Part of a small language model's weights: MLP 1024 SwiGLU, vocabulary 2048.
Each number is 500 + 25 x the weight over its row's rms, rounded and kept within 0 to 999. Layers, rows and columns count from 0. Numbers have three digits each. The size before them is the row's rms in percent of the matrix's.

# layer 7 MLP up, 1024x384, rms 0.0417, rows 693-736, columns 288-335
097:463535502518490479523499480511507507515456507516489466498514507503447476509495488498505520501473555517487507531509476465463517487519448473474466
091:467515514489520505479487545476498474516485509513498521528518503490474490485468514527495491447539519512502466494472493508484449486548515500538468
109:501523490489479511458535529501492504528511487527456497553485492476479492524480520497534524500540542467507488504520517491522508472489511465520567
108:508530487518470471506515492511453503538495488488490517502522501521489471498524524534475479564488513477454462448492470468491454509534510484529475
092:512541537467523526509470490520493522486523506493545521485564499498488502451520481535498487511486464478518496511493487526495499480516467482506485
091:476499533515495485514490449500536503491536471482521526465529523504493484522476482461503517547513528517510497493502509504497512508508528518525496
090:490528482572556490514436444494526481483534481503480457496467493488526497505497482476515500488439499520507506496476493519533481497518536486505473
101:483496528433480474496469490495545497523513481493544541529505515533518513490502534480487460480491450504488516525509457521506444467437485523481512
091:515465496529506450514489517516489542474516521491511479485471489496483474564470514524510508497431485495531503500518535504475539504511499480481518
098:465497520476457502528475491479553478514516466488507485515541517479489530513493486476511480500536494523493526489491520525500528533484495480511548
098:514524498474508508498521501491502487483475463489464494480483526494476548518501498509486496479481520516529505494542519491528528482498492484518505
093:522518488517481530509531498489479497547476509509525511524546473510444489499462465545519478501518509455494544536493532488510485554488478481521536
105:521500538502539484470492473488498484473530489467474518492543523508527478497503533523464481474531500548503538482498508484498490489503457510498465
093:481477473533494558500531524493491460524502530504441484513502558518444506498509520493516486495510478470515514510515477487514495507472474487511511
105:478492505446527475482474510513489482483512480488431538467482529430523476514482531531473502482461538484462557506498504535536521475476465473535507
102:549449462485524504519480562507490506499550524500475506503464504495489517451480485429504517496490503474504496547507517468496503508459508574503488
105:499546493548526533488493489504496492526521467510529483542523482519505500489507472505482480533453493480482509491494506479488493488503484503513470
091:497515537499494541501498497489470495490555470483516471488491538559509490486502460482501435522506499474506552489429457505488518476465496514446488
105:499495507527476479487505473464491538462443499516521477457537507537517547509480492478515529528483497470491466540507520472526485501485459491462528
107:475475459488495513526476468470521485496486482515470489451427507471479467489468479522486507490523527504547506514539543513472448479509517490486500
095:484518523492519496473480505489467498543510510479475505521537479481503472526475496489538494504483490505497482485438495462507526550461504465550512
102:471463522453536506496531477499486521483502506484485516509474543512507477528502452477502524511474503497523516544514514501478504512513497548519525
099:492468481473472505519456460447517498516507510488505519518503487499487499519493434416511519522464423492509455515487534487504507510475424514471471
115:500491473476474479515473496516495510492523528516508470475500467472494506444498473507506516542496511515520503498509494527490484538504522464466529
091:516490490516494540442512447472483506493513508530500475480493507472475537490509443523467495466486515508520491499528493550499469487469476484487508
100:499497475509474478496511461448516505521517489530486516483445533446507481486465485463491492523463537484490497495516546551494495480511517515510519
102:467587504521528479523520490485520480504455518463479534542534494494482512524525553514484478464500486498484515514496497494489485465511543486524509
101:490527517498512512496451517484520533471474517483491489504486528541472485506553534501499525479534486501494469496509477500495503493521518517463530
108:503510521551482497506538529524476479509545487502520519494532443500528486551495514464541495522485493524490482506528548526492470460502515496488494
108:527493518514519534470519490502480531473526468559472490451521470468499482491530490488546507474520516488472473549515510540478536449483490470498501
091:482520510490538553483538502497494474487512467483480497498495522482476530465487487517494486490512507519523528506498515490466538486459502508498502
101:482504512494487522458497511510472526475517489479486486493484490491507535484504507509493515482487476474517535467529538529507531495505475514487491
086:495460513519507519524491500512455504467518504550461452511532524479565506498504519526500494509495496480457522465515511525512492465480516487428522
105:492548524516505475502539495504486563453550486478480485496501535498496523495513502495535530554515524526516457525486500484464467462558488507458499
096:486458537454502538509520503516521519511552478474518504523535521425427522455520528507477488464467511497536483468502452511481512495541494528493558
092:541450507531511510489485539526521546493454516507513538545541509504468512500522515470485512494507537498498463490503491506463445468524520513525452
096:514506485530487497499445463487515515481487509467458498500540499580479497452514508499497472538521521494495509481492454491493404514473500459547483
094:503529510496537489495479508529461484512498513515470483467495489502509508492504501472467526499459508519494518517480519575536526538568554472508496
110:476498463464524527542495524513517522507496528489482531525495552495479511555533526459519554519511467495498466509514488468517481516520517520495514
093:491466500498502483506523550506534488526507469537519524487496542538511515521491489510491504515491470508467503590519471524506445488509487505475457
090:474483494488496557519512495529491525512485503505510514537491499497537523495533478445463476529464453529487449454484517488463473493484453465485470
103:517462527515476496485466492484519535523488512509520472531465533493499523490518475479544494509450481520539516532493481493458528521492532497463536
096:491532525515495550487532491528485480498552508476515478509484494517439503511493528521540511496494544491472489515482503507529511504514492478500527
092:472516505492504515530494484501485531480490529476491484461514490526548485507494554470506480520502476505503475502514495476480498460476506488467496
# layer 7 MLP down (transposed), 1024x384, rms 0.0363, rows 693-736, columns 288-335
100:511492484461467532504475522498496491472541496505508462508461493498472537511524521464515469447523474504468515474484495469524495517493555543507517
097:478469472526477545505505482538519516494545505482520501484490494493492533537531490522498479553503466506469508490517503466509493483458466519454545
094:476572487529488504535507513493490511543530492495505499497512519501468469508493498472493500504521555503459475497520498442518502435492513453497542
105:468455476477471470494481497462508541507529543498463508502495478498489478488461519514489491486483518474485490465473515493483508538521473479501454
097:490493471490547469518483538490488456505488472522463478549462499515519480517526493482475523532520541499555522495510523465531493507506540519480507
096:525486497507546522490498563535466470481479531525487486533494492492468512475532533480515500440444464440506498482497490505495533487505502487506489
093:509484526493472470496553567493477501524486482511518476499518487510496542500458530492499479536562477486511522512502496483527522482436485471494465
095:476547523490500487481513512519475480475490514481454492466475484502489469467473502470480509520497495501556461489499495534512486580487514502521511
095:470514509462503505497528491462510469528508501491475511530531534518511550471520478529495527508516523491484492468460491474487474460472540492514492
097:484526505539477497498472511498536539465484462466480529515473487537476507497495509489519501517533498506481534524466478457431486525467536511526531
100:515507471482472516492511462500516506514538465487500513523511490486513480540498491520503450505507521506435515504533518471481522538474499498508496
097:504457471473524503504505494473507522446527481483481486504464526516539541496537547490474483493499496522523457434510451489490466458484504524484510
100:467499478571479478518488502491480497470457494514530530533490478488505507481495481463527504493458499500524486507493541538479511526543537493516488
097:494483519454545462534510496517503529495521487460549507501492470506545500487450487479543500499528491528474511506483537525462509469555522516484495
103:462477506527479512508552476505491487476469551545512544497513509481505486487531471513552501460482486497521487467515500522484482511479469484473522
100:446479518474499497520539505498435486526478477484475522497541499510511522473517485539491483512456505491501486522484487520526532492499492573501498
105:507544560491482503504490501549566498563544520485491520478484485464528520522475529496481519471523523489465526536500505472500499518474471510528514
095:525466500502520482514499515513527488524447510524488501498542488440478545509466501479484536504519537502507486521517514508534475484510475497555512
098:480466530504495481476508541502499449536484516468518518517504485536496500492502482515506517506547476488488507446489512472532536544516531462504507
102:497490519470504483450488519535507528476519486500499560523525506496521504504462516480497474510495518471487522548506525463514512537513492498498486
097:532463490517502533511482481527524515504506462514481468524492485513506493491522502470489522494501523547485486483525505540461490504479520508459525
102:482495485528520513491496532491508488540502506463473451505524480497452493498494502506485491492491448466495528500470495505482510510487532481505499
101:535440521490491489527533531524498536499484518503500480494486491470455492524507480516481509522478537461512530513504492520518512521489517513459502
117:490465477531472516534493520514497480508455471472526519492481503488557519476505513514508559465509517523548451522514512477514465509503508487487520
094:482531554523506489550479564504527510514456486493474516537512497541491545494514550491509504524464458497473505466513474488510520524531501502535501
103:501485482481524458522518479536483510490488541504484452500538506520505532497516539514486523487505519506524508511453482500489483523508475492547471
104:497474536484464482497446512498468513515489472514491516441518481509462491460539492514507471539484501468497543525532463538507505545524501463524495
104:507479467477436461478539480518471515484497495455487525504534474517554502506473484486512503477496489500518475472526530509464461516562488496520523
094:529525470496528471483506450484504493487507518514443508509497507459451491474495493493487474515508498486539532488486484523476523495462493489498457
107:502510464513475533490503476528517490492514495539518521487534508477474500525484489498526477504508496488526509467501484509517502470492514517529478
091:531472473467449480493467502500509509526508499508523514495485496486541468538516500462519501476488497471501489505489489517471468510497459522481503
104:490481517529496443494502507454491486467482467533533488498522521505537465459447518496492476476544489501487489491487504471462496524500496479509527
090:514543441489509498505492505500523457480472523442543533488487508480447507487507506466480554494478489514537483499514498486505491534500482511547474
081:503509501519506469494503492484424503487480507515461461501470507488510499473529521517493508495490519500515528452497509488494487515527503505499530
102:520560480531537457511471509504455485517472501473548504495505472533506484558456492528547537525475491453507477521477520481476496519478524490462475
098:470525486488491494513498515466495471534516477497521450476508517500513496524490471534512486492486469508492537499439521468521486491491477499472516
097:483463486537546489539515466507486546485478474515524494519455526521495452540518496503483477503521502545553476484496514510519516472481506521543497
096:492436511526511478496535481495511519471504490534516489500496519495472501511467497514514508510515468514516516483494486455494485489413471510484525
107:544519479504492525492491543495486469510469507495477490526459495537506504508500497536497483488515496500485494527498520448522556511510421530517442
096:512485509512489485475445491489492511455478536461491488538497493529525488471494502474491507480492558470535520481460535491503472505452524495493537
091:509490501494487457518497516522463447514526515484474507469498510514434508495466507589544496490527511497479535518505511525548522495504529536530512
103:517550458475493495518493487493463556508534522464493483454513476478484528509490497477519495512488527500495512516494485461559528457520498537520481
098:532539476471494496494478514488486500480467543533497550492514499489505474496504495531500499520526471482533485462532501472486501489463474542489462
095:505492492538537471454475491469489484495520437540507511536485510527478540528507490528483532464503505521485555467494529521536473528526476512519508
# layer 7 MLP gate, 1024x384, rms 0.0419, rows 694-737, columns 288-335
095:466508530478503495452462472487526486486548518506494481532485521481488509456502525447492457510490491555514543491492498466491545516482472450493508
095:497497503475512495468497495502509484481487462507492460513477544475498546546493511515504498499502465499517546451496546501507489512512485484516513
108:482517525521519518525523482512509517479481449488519495522497474542500517501491484465502510492532519483480505510524502505505520493506518505475499
099:522484516473537535514506553502517485496498512524493490470497507499474491523487497485549527480520497485502479516504522474494475538486505474513499
097:521497522472537518484504539492514483502543496477497509519535541515507440455456501498481546510464524524521532469497493529524520463459492461517514
091:503490494551504467459506503515496500502510507522493474485515454492496511505465476481515458538501514476496582535508473551529492491439489478497464
094:499492493510509497503497469523489535517513489501531537549540477517531523501494573527510466525475499515480513483500477481482504429476469491468502
093:452509507484519454484502455484499475512489546477472510520524506520498497499489509517508471466494526448538519477494511473529493490476530463489497
094:490511477465482516507503559513481482518504511521542492509511552442466509458508521503472497500507553488497479488478539508494515505533478499487515
098:541534510483507486490496499494521534533505482491490525516492516540533476498501514520517466514541465487479500499491504525471522499469523493481511
100:502472514476491540515473511533482478512524538480516449523509521505495507484480520498514507484499483458457516490497499529524509496497507485480534
103:534516513480500520496509528532459512492553510517488487492536542517486521483483531541475533494518524515505514434533500493555510458484507507521551
098:523534532535501471493454456511481507527496557505482486514498492487494534502532505483511478493485448529496483476483515503496494488505500471551514
096:526530502448531483523476486523481516508545491487453490464495490458475498529448506479436507498508475507483570525505535511497529487506528468543478
091:557502460488536493487486485516517516484535498505513493529471487533505492474485487442524487464514485542473485491532571468487476521477517488519498
099:511517522479488491484499505506506551517571502510492517505498484457524499501475529453550508475521463560461504488485491510505501467448483508517558
096:501508468478490417535522471543502487462467549525514500472499489481490496537510489548506505443507507511462507510521523498527467490520535523508473
095:494491497498532517493491486480493535481510493488495442486498522495487517508457501461480530507481470518478490527547535498509471468490457497440469
104:483519540531527501497486478474482510493508479512487472530483492502511499514482514470502478529503517545496470457517497513523512505524512476477505
098:502486493486473488521509496515507512496475468503439525479458527496517540531478501473488540500519505500521520524529515479475499500484487476482492
100:507511481516507491517506440529514536463505510501530573533491483505474452530497511493525500498514498566489469469483493492533475474522438470486521
099:493544506490546494521484486516493547524480462533510511486545508490533526478497514509475514501493465506507468505497495488431469528518484501556452
112:504528527486544497520534521521531554515537492471492485491508512498529511526479555543485474481477498489437514498502487533471531482485503465517468
100:532504497541504521505537434457541481475470496475513515500447477528518500546480469507535489506491500491535544479518511480531498520500497521470533
108:453465492514468490494468474467464492433546498533530456507552458454496500527482534506508505492447513520528488473485565540471483471474495490478490
104:550517515499493527483563470528475500491451472482483486530504471507487525459513503553517505493475557502522467514483517507506524461538483525521470
104:495530518484529475509480548483501511483479485482509507532504475563485459521508475545533475491493515478511477468554490485521498496505471422529522
097:493517476468533489502488468492507474467482461520454474491480541480481504461488506494456471478493493504503527493469501508459542496453509472507453
104:522512513488516486508510504479467515497476483494458507491488436502520477540488537552484508483502477501476492549523532486477493467506510485523528
094:512442472481486516471486509503500441522561482440524491463435548469499497477474511478477511507495473493524483495518497526475474489462517529465503
102:529490508487498493514503451496467482469490503489515479485488494536516501442507502506501483502503487517505466504499517500466510518559481513479506
093:492455513509513525456480517535500472446514510488504507493489485484548512472490515491489502528499501514478516513510473511525447484454455512468523
096:492560488521513465504491454548438518502516504522500453515452515520521488529521496496535520520502554538527523478517455483538521505496489447532516
100:505486501505470498492542472496527454508479536538498522505495500476511480473502516510511477514524473518480492507545543490510490544501530493547525
097:467510492504505499501450533499523500482513501462508472491487515515476492509541495490528480495485493496496494518459497421518474450481523502529556
097:495528491479494520489486512489455524481492492487497475503515474493454517536468507520506499539515484502526494495470533475473522468524494519476516
096:470465539528455479517494475485503531500526443536482517505458527447526525483478514494485567500494483497530513484523494525477511517485507485475492
101:435491471514477469526443530504501501449504469491514482482514504445510538491496542491482513504506508528501519489514526533461456498462509484494540
096:510470479502501499501518514512472480553511508517531515463474478454483534499518524517486470445503474513506463508518484477491504477520509557506478
094:463490552516507472527493505522558502526506501509538511500477502496528502502492503449441538496492498501512492526513531492508490521492512509523504
103:444490517496537494483475503486526445522474445485494516512495503494505469520457504515515448490482458491487509510530535531462526482531536450490491
100:504527487528498500498481493528522505480491499513453509522436522500485528433440495514449509482490510507485534502513459475494533511515474480542461
094:473514539530504462488477539482508481515474471534512475501506464529511489516449483499501447491506508491460511550481486512533516473520535500519457
102:495489510500467471514533454480502500510507491496511502450508499480527538494488485473514488471512503499473488545500504475495516524497500470492489